config = dict(
    d_model=64,
    vocab_size=8192,
    norm_place='pre',
    attn_scale=0.177,
    bias='all',
    init_std_o=0.0118,
    beta1=0.93,
    train_tokens=145900000,
    dataset='wikipedia_en',
)
Each number is 500 + 40 x the weight over its row's rms, rounded and kept within 0 to 999. Layers, rows and columns count from 0. Numbers have three digits each. The size before them is the row's rms in percent of the matrix's.

# down: layer 9 MLP down (transposed), 256x64, rms 0.0675, rows 76-175, columns 0-63
# up: layer 9 MLP up, 256x64, rms 0.265, rows 77-176, columns 0-63
down76 150:473444525469569519515437503438465466584483494464492466508530530472468498498483572556463540494515525531510540486506511450475527549505514404471503479579521429504375474514494484541559524496527504
up77 109:529474480468459418493510451554472535509472533519483484531501491492491530540457499335496474566531522464562540510500541500492427500530453481450502484429489548487549479462539543554515485463470525
down77 117:467429512507459396500550544489564484514484464438451530523482469483481454451467532554478432504474501525533470489479542519450561527412487540477494481466498530500592461502464453443443534517531532
up78 107:476453546450442516549518494500593569454474511514478571427578498494515556490517555518474549511468464502476447519472461479460529510559533531489466504459531554465448484572516459468519432468449482
down78 099:493527493406518574533507525424536588519506471468433456512461496566514447485458526429533471506533481531492525518544562477514473563463458520515472495520444513517534415476520585492499486453474497
up79 105:464447601460510516450464480558510519448510512532476531501537488475540460466529500507580592525509480468529414497506465536466498539480491475435445532489521504555469499388449516494482560508513531
down79 108:559523515540510463541459490520533412489486525441467499501474494548517471489523493526457527490465445504490522471547382430549550492591527485557528506563435535457542478549458529472459480511546493
up80 096:545498468420512542480492480509476420482489467507502495540457487491491472586505420486572454476569502565548504554571504448488471551480536592505511489553496537495480497569518499563509566513514526
down80 085:538496432508512420486547472454517496489516470533530513406527558617507558545482500541511495491449544468477502492511560470544465498530477462601495473472499467529454485534461489543446552447496521
up81 132:561466506501502463501484413551566510492629520588513484501462494493462529519502498523527460498490498531552408495578482469471512490499498478481505527503485524518563536467491489529503525531625525
down81 160:521511613488507522532508576481483544592487466490459519475471476515460531484485428508512480446482518526467521431548490494529512452551472505500530535572493449533454528488427458491526437532595490
up82 110:568384474485544481412498500517554443451522486481471442460467513516477502496549541442503531505471448568519428486526501503485558509450488460558487520515512489430523516595499527502488441490483529
down82 124:480450545514548478483537531440540430518493582495490526502460513510534483485537491511452537490483497495530456451445517565520529525459557554513561512431486450478479525482525503443441421437550593
up83 112:512534520464508575498543481520521531541514496480424500407454482465535502460444526548539489442567448540584488569529514472510512495495555470455490501496488534584474494485416501475572527504551472
down83 116:455516559503520483488450495483464485445440497501565481524473524454434566450516434581501416492485563529544461470539535465465499495526405477554521573541490493522529505453538525469560485496491473
up84 106:600546527472434471463563489472515490541493488468449521475489510439502532463476441554574474479508471519589515585437533519561443515546454507523487427528510474513547496514535492518499453519541538
down84 113:562551514448433471548434433509525485492474602531458482566515522519450563518528503492491461571562493497495500517541485432474591504503511553493487507467528545492538519460492502422450452497491486
up85 102:530468507491442448470490479502530539514499544495517522431372556417523453503446531517491531511480487580517485458470549504452539468472495496519538503375520562556467512499543497492523524498492523
down85 098:516535443568550459538519470487494499520475487461533526437377478480565433438555432496475575521510512497444538479494560520535520474459519561511494523521509522562513481463441501525486538563488504
up86 090:517511501444513443489458511495549510413534480446525465461526520545538435498499504598481596513476448486473516471525574465520485550491500462495465476529518486472492519444531590462519532436533425
down86 082:460545571463561506462512472505510572493462531566494545478510469415497555469514525466487470495514446575432477617547495455520516499460491609488514479538502527494505545471519546501517497490486466
up87 086:477493435571516452553508597468559542443521484459494552519446485512452456565491530467503575482469505476526508509463475517557577514520414468447474525459477459458471535522477550517474485492560505
down87 079:426501422454513531427525457451473500592484485526487525551520543522477481535517509597448495463503516433472531570516484425496494533509557491518539461494482528543538432487513475484451522569466519
up88 092:502427557417434503460482531507512475513413477486486485514559469512461557521553512491463502491494504538500506537513566506489467438421534564540517447540522510497541600557461521497566472460499477
down88 100:506483480467526446469505475528495531472515444384473528481456439505502526550541479543489515489556542573556543531542482527517459486500488473479429571497503529434402526518488481465529418499556491
up89 098:578492421502487535502497467488500492555437454546510487445513504551453543602529505533528501462490483536505500430540523472496544459436461539473518495509468506518456538477480477555482527489633540
down89 109:476482517555477535522545507507504610471566490509525518536517471451454492483490517504551433442500515498494564483435487533456499485533465485546471545518467466485518601538559524533518410567458446
up90 112:502460536506472510497475508533505517490423509535594502464487546474489544428467442538531375460571532477495514459450511553454507502543521472481483461439461461498433511549493558539547472527477517
down90 118:482541487503462524446426499519422468502484506483478469507501452518500495491475509477436481569513470518528473459510514497512391475556443574504535507579537496453511537619575536467531497500511456
up91 112:455502482501504473468518599477562546485477501520440570537528456472525495469443425498565496480518476452522464504468511540538489518499443492568476475565478524467499423518512606525489566493546547
down91 123:524491516569530508520536424479525522433442574496487490542542440462531552549550552488478525462449518554495513522517484462563474482448562444402488532451472434494466508510510474561488464540503514
up92 130:524615468478494507509493509444550542557517427508531446528502505480537537486423464382490463542511489528535461519533485474504470533462522493534508477528482520517542462541486588513545507505451416
down92 112:437471437470438487488479545542503499538491500504459573483485533603458480519529495554554535471456456451535495432520508471546492488472496429536469537513539550506549413543530479501559503576486492
up93 098:544522619491580506546586465519503535436493534520466558549558494512501479462456479523494558529529529487482528446469552458530510480536493480538474463439501475497507485481551515428527519500554417
down93 085:434501510502547456480489444541494426568579504516543439485540536448519471498542528557480529484491515451563508466390536480477460478496514493445549445473544491560469460549476492469451521480460467
up94 126:484480464511469538573589471539580502363438524502443509461496574485489537524548486506499519474493511472482511507529544506451591500500492517495453506394473516503508477511500532445508506486539488
down94 120:546470444473410501477501452459532452513515529551501496517460550554466507488585480518528448492536549446523495478487528465463386522498484517522526520439527508486590451493531506490511595546486527
up95 088:507537492547536493502456501502503483546560574548556512477481547440515482473466517487621510487565470503481477539469414515468498497460534483519511441433431558546508545469467478547419520481477512
down95 085:553499479488481575474512407467529473477423546421442519510468450474493541518471397483456526503540497470523478464553446515453558529549467560486523557494510461529524493544542542491509491444504540
up96 079:519428457521458517540481470509548490505503543514493514518521544474492528452597514548543464493462473541481537497477458481512463455452510506495533429464483457343493566533487483588493480505518483
down96 073:545547477526560502496540554444475523508535438469540550494489476499548442489544470491510473444475488487515481520499527521559501538468495550520518496498515507571559449413428591522427499411453486
up97 084:395533514479538486538523497582502534506492511440477435491542566511525563478521454462487449448536499474467495510486493522471508594571513452569460500450550501514493526511574533563524558512478499
down97 075:470491541475524513450389481495499507550498479445564522524557461466488477488492513490482430542547504629515563499512505489471451453457435460523513535541446495552528527512495441504444444487522499
up98 085:436495497464532549483483482516489445484484492515438595553502508593456455519551426471529478500442442567513538538542499515548511490484532564545535495481562476568454499489524504505555471482435463
down98 074:528509532586492485485449448495556478589459453461510484521561469527529519501478563514498437498596526518476485493495439499468501512492512530492541517475394420503494451540510464420442503493477534
up99 098:517551552513544514490591529520461469504435502546556445446533475485485475495484562428504481450568538533495429514459501500509499558480550493494549485458513484525528511502432537546495475457399564
down99 087:582512476463501492446451464541528517425597461443520507502488504473438481515492447484466551544467484470482465524495473539516442496519521442542509524464514501443475518410500521546534533600560527
up100 096:560462430499493566468526493513556473456476438480480476539425477525552517530454494463562529537490519424521528414528560619471514514503512494507494455503457485484511483476498591466510483515454496
down100 093:498519494489480553451447486515470476536468545499562411506511492572492470481445567499518448499562452505557478535531559417491472528457558419510486474499516474518566482487487479438512486540419550
up101 133:492486513526475496513562505480581494483557567485487567438544504497532462478523572473454447478542500513516445497523427518532531522505495501484441521442604575444540451536479417482517493466522516
down101 173:491421462492472445452489500512480518448502532586557463443571521538510553533487547494511546446498527537557510553458451446433503503435481515584497496484544481523537434483554453482520548499484526
up102 089:488504486531460529474497461479477513407495480513506559536521506489533504535523464457465520500481523433619453466519496538589514596479523452479533502492471568491444579467499454517549490505565470
down102 076:579501507561523426526508543479429486604487520439568493505573548473474474443494529540514467429542437476469486548471487500503476477509554517511521527522489493509494484499468573451525545463449556
up103 104:514456576467467454492499528439507520523482490483482439465455548472532461515403531505556527480524460470554547466499451475587525472512539552480482461542484579431491510500494574483511579538482469
down103 116:449516507497429404545508503477535478520482511546480492514466513504469477506600538545509535562528521498516462469452446431506547511439459498482540421507464564544518398476537481462473532514455514
up104 086:536472513515507477457525492462525559484500528492454478535413534559460431559504505495493550511511606471528502455473547487567522486468376447547499433482459509502503529488497464538503428534512487
down104 069:454460407459484500573449456530523476523521451440527491511573464516537452476541484511493580502479448432516552427451501531518425472535567548511547501497493499514463469483508469462496529491530573
up105 079:541502491507548454510540513514408495547532566467488489504537447480454517540518426502468454498491470495489433530518476514466502529446480413570525458601521469481572453480496544556466559476463501
down105 074:476546518489510502565563514545566571481508560505432488433489530538435546511557483493529512521542514499452529458517526505507484474567502489501433471458418506488454466403502491443517520430544528
up106 106:461459466451475513437564519594486510529564509488520550506520548464390507477501454470511525550494413495450472481493531555427520498432513543524514450512519446462518512506577533517519541492526502
down106 119:501513531460526494467511464497566471493530473495481446539498499472504463450443460475534501520519472528503471419555558466498467460499543540455503502535415497519422557617522467447520439472528578
up107 090:522548428518411472506499473527526494469491567497560483526511548541487520463511509538526517503506493505454485555483490442516508451499412516486484424462524508513438494395525534493538480412590462
down107 073:490453419446513486536510507446500473463497521490517526458493580528489509511436492563495435569476507461505407443573578519446486508489521500476497519474431500540554552542468567509457529525493547
up108 091:524466499499468439501502548525537523375515437502549527517521447528479532459502527531415447464501500500472551449492517497522525526504497410576541449460539534563511468532545516495474520539456561
down108 074:481531513488477533425526544477573521476494518503453467477505492435538481475437488470490554494559522524461427585614528476490571548509467505480498486473504537462559594513459488528455487519517465
up109 086:544427477521507523567537527543533541401542511451502483417391534475544514546488540496565487503469512469451529512543484487418463501487468596493498478509514472510529494509562485480498500557510479
down109 077:549454527516510546503487411461512479486481448462563458536574509518515371504486514530470470436518545501423554518485507492514519517490524480452550461535445516545475463484511484440519445492487580
up110 067:515408557462483471566525500485537466546508506468475498463449425542518479452505481586494536567488478436507487496528539537451489561530523488544563509473505432489484493477515553511508394548464462
down110 065:488479492428458586464520527546531498502542550547467472573480515478526567503484549453469518505482503479459591490466434470566527506538530499432428478530534516524524551480444476523535433474447470
up111 084:507488433521506489508483520462549481553566469507492527438486439515468444405490548547482472424456482515507509482576517465493595522532488557577462525510543528485563484521496468545525573520531521
down111 073:523459509524502475509501533524487484442473583573455473466496553532457532613499480409450496486472521505524450486474488453520521532496465545454500509511464469476475521421466558492447483453586442
up112 088:509487476483454474588567503530536462409486494461452498475562470554473543530434557468424489525527481508510559541472537482495465514496513440476521481475459421480484484526559564468492500410529497
down112 085:536465487457559552496523395464477516573561432501507544480474513534508457405492508520482510417515527502455506562523498560539458536551489497518512540434493488477490531479436432525542528483499456
up113 098:458501468536472546513489513457510519517518455526524481490421490513482532476417538509521475392553485486505445451525520388552598509451477556505495471448501550475521488532500473479500518430557507
down113 092:480513563476447481492497530527518443451485510480472515426520584529475498464527575565438436506457488527489408456464492531484480501530434499417505522541472528480478463540511529406491517556483470
up114 121:565557516506548455536438522540551480526511503510460535502515543553537501547456486484454431515466527520594438500488503508408514528544554482439523471507524479488430510525468549448505433509556446
down114 146:512538415527486482514514461516537461495501529557462522492500462585509454481524448503534503561502458502485560506539409478500527559433505493448474543428579580467574454483522477475489483550488517
up115 092:470510522504443515561513514475453596513481461499537497486471539490481486521483579492453506496452525477507396419575450449528463483500453535538483443475538576525486459471482482472431480436471484
down115 084:507459474502456446424527511502511379558528474511544486471535482498553488484477508447525453450546518516472445458455494604510505564422528536495549521550506453475512530558505518532540508447520493
up116 083:583497455486452481494495502506481573449537570611473493456517484430463491476464473453504575507525479480490500508524548470524488476488528539495563478546529491519479547520480586448469503503443408
down116 079:451515494553490521489517433444513459472492508447504483551592464463485427538473471484513488433548502485417488419423560517513483519434493553504509533538447512555508532451482489473537554529480549
up117 103:534488566522511539489478443548620454482473410494497589462553511557471504536534501509492402487506464449531509554447440489466457503509523465484458492453530452513520505473474451512475509516485537
down117 104:550503521464540491483562483506493455520551499566588485435607436517467547509540567464467509508499463485471464478527479483515570531490510516503516466537519453503487508556514423475442437438503563
up118 083:449532541548518440510471548464579518507427498533507571504530490512507534495454439443428505487535558469485521391527499496538457533548533426464484501489465443509524487545527482472440510521555468
down118 066:473491527459481503465524442512491477550436431475498540478538523443485528525509601479551503589532547551447481496495435475488534516487515523463565481514478556488603464519539562482469454457514463
up119 108:599486499466526506560477435564453502539463542560501419527507496502480500475531515433551418509508552536551433485537482495511508532468476524460507443432496513512507476446530479496546472416477546
down119 116:511534493515501533547530498438513559446540524549508510490472454425475447479474621526500513477551510523445505539496406492531546536506483489517428475462556516522528554423527473540470494449516448
up120 098:467469481541555458527566549504543527462459505552555491422498481584481532470493512527443483550582500493476512522451506397540490570496474460505439531499511495571458563506492514454556506513488517
down120 065:504475552458584476533516476516545519435462445547502509504485516501513556502486480481515506461550512543497402516499488413449512460409454499508610478516493502443521502485549475540485529524543424
up121 115:537514547535486562488504508501552585459500485476471454555438452532482521439503533534543476500543409514516467546537536438486503533488477525479456484497460479465496563494470589511577508550422456
down121 128:515463470451483542449464480473499475510558473518478526530502542583510485490425509488558524519414444472480543479526507492524426491440455456452579537543532523495505488557522479554550572490585498
up122 116:542478480467473440516531470522445538562451497458511511517505466548465493568494535469526494561536497511565462490542497484492545553536433497496429452468473561429546455456481443546462527413543541
down122 146:502407495552455498475569486488479483490518519484524482551452415536551494521535539488494527416452452514487515582450537503465470467492499555448514507497439584435505560487438457470518496502472544
up123 118:518511559478488552478552516495551531516531495502492472507494509535538554585505500479423480557548534430492496475503447463488550584413481474468484519461543505405557477517555496566525462488518560
down123 113:426465540543542544474474566475490453449463521458452468473514507473482545492538491530474481452607529464487508532555472546486608544447461544451510495518481551469480449507485501519486481446527572
up124 110:489499488544524509511470467479609493484510517534515657531489499470518543494495489553520524419461478481549552546485521531555520509492486521452460468463436565485482531449481498459533516498476424
down124 116:455469500505524512481466540547513428553422542588483423493562515487532473448551531536481459512508520544470516501485453513458507490487538455467496481576530536525501438525520472500404549473550424
up125 108:486526477467506492464594449492558454500520464550486420473513437520493486510519571540481520423478482535518518452561511511551454481520551466453475552491467583471519518480562521589453498495456464
down125 124:468492552533535512491429567552479440525464561503495582457518423521465495518450531525460510551479477497412554487579523441490488510517503523467537504442509493538448531567452515486555450490464483
up126 125:506418585528527477481454516511495486459498583509496501459486508468469538533407521500513373505530473570565445529461535495477527495476527529531501522529429510457505583492511463499507486545543509
down126 130:504437500496519508584489516504504471524540435506534527431450528495517383491509524479518523481529586496555431522425500514480570547560487508513440510485479574483510449535451487534532443497511520
up127 080:505480524464448516496477508527568518422487524503476494485566507465520530531531539571515487455544444535489516537492553491512453516418468453506452472465444492485431491435511501435544596539464582
down127 065:486490504473557572538481492424535467467473480488479539493515438490529529480452520468547537497464553558534436564474481417507548511470514540519419512418541493447567445476540510554507551472500479
up128 114:469509534526505509484521521557571481464464541512462490457554494497477496410413529452468450519524401490558439507412514557542545515513521474483535513454479437510478515466493468533468473457569525
down128 125:584510480478488512510464472446485435495487555436538534500502495420478503534586546539526448433474462476509470521530458484547503530521571523541491565544506523537503572533498443482503486420569483
up129 120:517492516466512571506463541554497526487489462514533579528479506473509451473473529536515522557443500478491386503505495519504456480495435487478502445522608515573518592551485565483488540557524522
down129 132:457590509563499535550516486503444385539470558468493498482514506459525539471531515480463542515471483503469523482502539507513531509513480513475574521481443525562474521459520497466584569594541444
up130 083:502478490510533474423551436519522462503569512475464506429395553556475541500473554544475458513473547451470442527486512558562518517421492544452486557508506528501509498499557475505540464537528442
down130 071:479434480486540476531508481515493519566479467422502504555562481512558393474479562537452432491551496497489462536472501494449509468491493529567519520535446540573533479514608483533451488509493521
up131 089:540588530537472511497451514497413501539494526462466517552446511530430488472499464566537531525426495558476542508521462530460441537517451476424532540541469492488541532485468563463457499431503451
down131 073:511571553473541455487504478501512488440456419485599515483484500479469446507496512491533548510520491532526471442501507571401539567543498538498564522485509571531507451477512471521428516478452439
up132 091:556572478478425579488556509510537459468523537564459457487511504459509465481554452501484488547523437523536516488605452454498478526545482504504545423447469486548474473432477494483507460532545534
down132 081:475479505466503483535470537538522477543492444473575538497459540556504468478467452485499495542525470515496497491478520571479556431484582505507584464571556538412471451560490535507439503501450434
up133 100:529477511393478558524478520495476491515515566477481499519538473519461503530505546516510500491540474563586487559489535438460588469557406522510447489424455515444500515507422464477461521500506481
down133 096:470464542490490548462429513498514493453502510423476536431514488563542576529442505466523498428504501517534516529535498511467484478480435537488597562524494587471533514510503523456544430455453546
up134 112:521519531548587533496572525491484479541478572464538544454478549458525525488444522462484456433586461496503478466455443472550523496473534449540529451459517522408508481537554490531553499486548499
down134 133:507459516618518466466488563467469424497474522433510536491430377486522491503468576496489513455514495498568494528529450514521511489475518479568542507493500525495515521502492528457521521475487607
up135 090:480518463515536505496554505572527500490591472504527526533463571504517508519437502436484452452554595449487499433552504500520524514521520539531516538478508520420450496562522505464523539499393466
down135 067:529457519519520536503539487443471491461484505477437482490547435443527455497511461546540530472496440557508486534534510510414479559503494466553654486503501504512523508470508533580526568504531471
up136 090:477483536531471563537565515460548489482543439577509465527478500524555473461462509509588396448557436520503501448535471459487541503500552526535516499453525474424502497494450455474500523553549486
down136 081:523510505485633484496482462492451490516511513490523500520601575476476492524405502504474474498483449510531533512454544508475505518513519518506597519537475440489467473441582541482542513524527425
up137 086:512504424479510537496458543514518514519488573484450475439461422547469473462544481493505571571465547503511565495513464438512474581559501564454464499485501455542513572521545543476526476455548470
down137 066:547467499495572533471508562462452509502487471487576445472541433492461466506545435497518516482505475490501496509483403508461537473515466484596633491518502485526523513539537479551465470503536444
up138 081:467543487476504461568522446543505512449486506530525458439462525491459503560531496510581500480560510497537487501448569521504464515499554474532526480507523536509519542380428443498470476501611482
down138 072:522420557497505529425504578494536494552512497462546513505500408504546546446500428499511525542430405547502424484473507493514457481500449530545465509475512470492473542545492521424519477508449488
up139 083:490458523475481562475525451547480501441484425480512556435493541503522493544454569466457571530519510542559559529519516568484517469471511522433529508496523564555456463486458482497422533458565540
down139 090:586524511563557451523512416510458530483538519530539554495449438480527419500537493503488521521416518485467560527466442486492523465495545522517482481439506478526544568448498462567553468476458529
up140 087:544540548495485522551439488433571519529470532524438561500434542532523472508390558502515505461427506450497533485480507499520504461499394517532547479482521493436519467465495478501443530550518529
down140 088:492495567506519490481499474449455509523534493488548513498513525493537439492522544510499504473474432475519494381502507461456511542580542563565560531563514528551469420518537503433472520508509405
up141 101:536456450510438466509448565574493543499464500451607539450482556609482460505530482480501478478490417472510530497461506547433520510519493520530526485511580480490505471492561494503512537437480518
down141 093:476523488469525516533499444549590507482456479559475513472496465556503533511513525441455501502512516412530443456519569495465539488534526525480513493519455533465538501545490487524586366566523517
up142 107:502486499506461498483514524562469514494399561432488519485546508588484494551514502452497445558547518495552544549515444498503410513437448522513445464559503537543509503439528431526472517462489532
down142 108:478473506544518508510446554427580453503522503528472457445506485522516487489539500502508498545513502478574587477575534510432576549470548506454512526473540513458527445542606546485471528546496494
up143 075:507495491480416467513498519445523481475527447467529472465530491553498535494474563514562541408482465466471536437436522492446501463473532446555489542573544489540426586522458523487496522522495438
down143 067:473465432527493433530539513462463478535510482469540529509502563483462506518447429533522454559490479521474460529489474503526452474454474474466403533491536523441562615563452531521503525492560480
up144 084:474491562463506427540519465530462466505580502464479511490511483529489483551491565469503464489548501464535525508556562496517532523548476476456424548500528525502576531510440544401523576534457434
down144 073:527496556436507529411507474531521590491504465508521491494552477468459529501511462458453570487527523560549473536502470397558496550415559463520507497473497509491526517524396470519492465486517475
up145 077:549461491456566456470477536491483493505442453527539531490533449515511552495501444562486498497454498482529468485518450473537566512443535600484538466483466477461641516526532452536507504520513558
down145 075:546506480503424502475497577502479610479421508481434452487485544472540489518499481497510528459546520508508444500585515501434488520536508442450441555474533568550490522545449549521524528471456496
up146 104:498497593527505548562487534525544474467546504468523460434447536582526458459461497534528489490506554485440451499602531507476551474518559501451532497489448483539462516489489520460535477398500471
down146 099:485516508463596466493522525457521545532534429457562517528403508540491483472471414531561486524498474482503534513545518494485484497543515558478498558474453532493575612564477477488506475514538482
up147 068:493526430492525421490569412505489467537497473462501577510550444448483505537460517536518560461457500494518496551548468504457546519494521526552554458508502512388567494510490520475441514437500523
down147 055:528510465500415542516510472536553553484474562538471471470476517508456535495459560516521525489449510516538493470527476564498447530532533536429379530536557568550524502434483447496555480480531524
up148 111:509539552447584527495598549490533460503458497476429529538491473420498490496452459556506505437491512538513458473569462461530604514446530490478530544513504474510536488470522549503539460512488559
down148 110:451505561473489549534487541473522567485483495530515513429416498476482484509547552490511430535481509475444434564555511578488519469578496475517512428476499528550556488556530561539505473437530480
up149 101:543465551502501470500467473499461494498525564525431501460495505486443498470561470495448449514534460482496500443520494458444521538394529512532497441425542497466508571502501574500489421570449553
down149 104:458537376479454550523517544470455543455522537472413460545436497549472503441467504513555474550541528497479552486475461523541523504496496518547503458439496465495568470490432520517454504533550514
up150 091:553519504512518530507522500480456443521528589534519461528532424534464560532463580503478507492506542484450452376561438495567505476482480563489477512477565482525552545529521541491501516474494540
down150 093:501452446432466532529572432483512548456451491537501486508480582499481466506485445497494503572442475464493539434497496508447494483458480492482417536512430539548583493476514492545517475556449444
up151 142:475510489474466534445485442478533529452480520603472421483512487494521506475472476525464419443511525518476516479453508525532509529508454500446454527434519542529518493423531595440492514394491511
down151 122:493497391550528494503506522550526496471452505528543474487479530570397488539472540546508426454604496476501535435497508483478460516437491492537439527448487464498483484495496465411490530536485515
up152 096:514577541490504487460455573519518440494456460431568473496483492455490517533503527551490500474455498516445511473539486475480490465502466529512605450462576513533535485473426546469547597451498508
down152 088:571498467449517514526503444486515560466501503556531517473548523572474519551492429480470535502456459568408526444505466533514568448514513541552468558491532459460460492474549575498549462470485481
up153 091:429559561505460489503470515494564567468451423519473464508551485505454576474430519464548539519543513479539436462583494402519566460501494536491474510557478507463476502489462534515526493495476501
down153 093:445499454505572497512446516520470423488579510532536537467524543575526521519536424506429455533495549474511464487479481580468472467493493446495528509462501535544510467493531441492472496558604462
up154 091:522539491469452512520482512448524563495459483519482469460476506482512442445408505535500533484517510447546545371479476487509544526429453535467538523515499498448402514465524551486521441501515565
down154 076:437523474480517524471429558487439495480492484466495512513493588501479467540528559381462522514547523521456498496454514482565421470480551507504451464513562468459496429471525498575531553525513504
up155 098:506460448469532483467484614473550493485419538433464496505464475541462494404530489512530500476516486541568537470388528495486464512538504502508539415505527499489499508510546565481473539511480549
down155 087:515547479520596504470533516479492487509483514487549526466580528473431518530566453497530538480547534537426476539534433526524556484538475471539437507458538434434499446476500500508467452477579456
up156 088:503514559435530527518485553505553480561519555495497475410503524415488581464506461517445520513474491515504514449578479468413536470526561530527491530463488544519563447492537543455473514466474546
down156 080:533512541487496504533552442502412575482558449447571490505464496563533434450518489466524485508563518459451570561529517461497453562478440512542477497576476551501494476472530451523495536484524513
up157 073:538541478485578497582545444455468550510463446511493493513503419503488499466530462513499440513493510542492479527542491461458529446488543478491540471532424481375563514521454516571499480535465461
down157 067:476518465498483453444577513535533521459496507519508518407418505511461492493449551514496521517545497478539486361472518535540473583563513475454428472498511489519502509487504546470507464447548462
up158 147:494481466426475509455467543452433526487489550488526509471523550559490485527380512537507420457548512459502522479543516485491478520399531459530482486482506501460529449476521601552454491522462502
down158 153:490437598534489449527518470487482433472583579534497510422512516485507445480439557486424516491578540509429560527464565497487473515491533506526509461515491451492517466463521528525497453471485533
up159 091:521525441540551530499523416463545516580542574506475515392482528516529513478518531516517464495411508411519523535518521506517504499488439504448471462500490558499433514499422477500513468445494449
down159 069:554424484543554551510508438463528521544467526448508498476514484435521502471507484463494475472481513473499441566509448522461491516421471513525676474491552521481533463475487506529494507496540488
up160 104:530557582541509493446518497496510472543481496524589563484421490503456518481473562473525460417529457449506502545535429467510535514546476516480539543473426508560498525547463528484508569557478524
down160 117:512485439501504428636512540474506547491457534427456553476435547557512529533523475500508513505503470545521481544527553509566484533457495458482606527469481524501504490466513513434507546461500526
up161 088:493529416541437508539509514551595407466512496485530558527516485491513612545486515480486515497513464538508465558540450474471454476469505542440489470482557503457525465412478503479460514517537534
down161 073:418458526470478466482531428520515614486501455489476506403537543543501510460497529529486487444566465485484486527513469565542484501491485515545484575512458490435437554441487513539495484451542511
up162 115:544545528525559516451501512484515512514540416507518525471527489620429440538509499450457547533484492490512491440486463577533500504570529502524493432538522592529498516505484447531459442491455502
down162 119:499453495529396533447551506486460513474539483514520450494495527561478491514487485489509499474479523510489546510541539416455441521464508560618538504462556473507517454525469563521508459510391505
up163 083:493456534470520484486513442516489426473526534528477572572515500479466584521522476516534384486513497491473483563455501484554569521550447556552476526540490586453495490504511459542565469513519490
down163 070:485498412510534498523464442520499512489446486503495454454529517587519471515478536500448524540476539534495519529473487527515490516407583440465506509452456539575575404513525523506520546526526570
up164 099:524510434484543529476533497502453510505541561498478466407490544461476503469496583517502494508433497437507464534596502561506486551496380490467492517489522477571489558512442495463550499521520542
down164 079:545448596558581539539492444521546468520496485525512500513447429434511527490503474505470501469512495544521468500534494525397533488496496469606524493547480530432508510528510418490494540521517447
up165 096:490453465465454518502503561469487483446496523434619485564515475518465519487500420446478441531574559558488552499458428512489553452582514509497529504484522468495482512451512542539487473530468514
down165 073:517480599491528502533503441477592534524476468509456465488502449493484489505434463577464506521490454539500458525516469435462472503518531440504587480470539527372508494553517521517487523511471453
up166 102:527391482407567500537453483560563510547479539557518494502506541512470459483505557507480551483504473506584488543518502452549565502464463535514480457497481531448508498585461469537479535468457481
down166 108:534533593575484498431560528494482530479503537414504450516496589518497507492569441544505468491486541546405432475573460469477442479462481496515533489505523502535473510518472491481477449531542495
up167 088:513533504571511386505442467502499516517517459534557521422514496546484523440486527459461531474480478472512541511507559474477439599499517490511456579512502518562519560475548558497461461456496449
down167 075:537509439488491484559448510467561467496487511527487462484490451541479455482484501464440586517543482535537499481516589490451438557533472528552576481464546503421530552574550493546488521551531509
up168 090:466501522569513537598460558445508502450470535460527463515504547494433457545522458490491467479508499518514518496478435574546511563491509468501430541407516551514519503475536464481552469501594476
down168 080:557514603434440417450458476513518533483460502513494524528445513543534549476476508495466450486527500532485536504416486486552508463570518502491506464564463508520484426473458497410437468487471505
up169 111:535479580474445479501534474492539505463516518538451468514520477448553551438484575466486495489494538595473471488447430481507523594573492572523523520501455526521498473433548548487486531459491460
down169 117:422474487586530537514522527473479452518446572516523537501488466538431508512548473560544536528479426503488512533535522547500569442518483439535469457518555481428569475510505452447505463549520483
up170 092:532538484434527401459456484510476563496505542547537492493504502519458470507478507536507493451528484494588484577469456449557486503486456499456545590520588535445518526518465539554453533506455497
down170 095:465489539491556527487492473603472571476511476495465515506551433450522506481484569583509518507513498545412523433505530547529553484478488524458521471584440451544429469504472535465494539490518504
up171 084:451443500578434455509524531597502495507548486511474529494489560489551594430485479467484488484517465467574457477539467549577483495584496457477473543515520480507427491472440523523515480506497515
down171 076:533565494485499503470484437464587467526569474458497539541535538443453430513521509524562522463571482525493520554466502494485523589480470469487568518477450481533531502476599455499428471492491507
up172 093:510541502536439519508509514562461460543571474508473549516505587478519457537467422403551497445502497513528501437628494567502493470541525521520527544516481500473503472491530498516439476511450514
down172 084:446516565500575509516472498495544477503425476495442532475550414527426553510519511547463531540491527528490476538438504480435551538548457470510522481500474551463518449492465459484489545425567439
up173 120:573502521491560491494532509498537483472470502530472513493512449551433600538513527454588559507531502463517478564527435481472473556547504442408484520555484493481460530506595521480530501519540508
down173 137:431492438514522478515523455490504512457484516498548474553542502538517456462484529525521547451431492496489444436492514516522494451526504530555447495543554489513509587507487478587517565612566452
up174 117:476518553437553501484524580451521419494490492557481444482513456515536419467469561486578514437527511540475464486454514509470450538569545521512506484534472563497520509562448525488479438436507494
down174 120:500500528518467501503512464427452506478502447452466478525525508477584550514467517473623499581481517489419507440483515461457486529570485492434506453545558490488478545550519488455556521530496555
up175 109:508525512527523461493512538506614506446488444463521566489493496497446538428504473527450514485482521450541478539513412486547454411465513522496524533534503534546516511439493616472544516478465507
down175 109:469506468427532434540499430470499453485514535498464449525495516556463492553483550491478487460466445431473507521551512475482555515541431548474522556502531544521512480497521519523390562433434468
up176 098:502554558543495555425521483429530560438524493514569473424537450452518581427524569527577507474486559520512480513480509526549455513417478474465517501494532541526485499490515522492455520522478522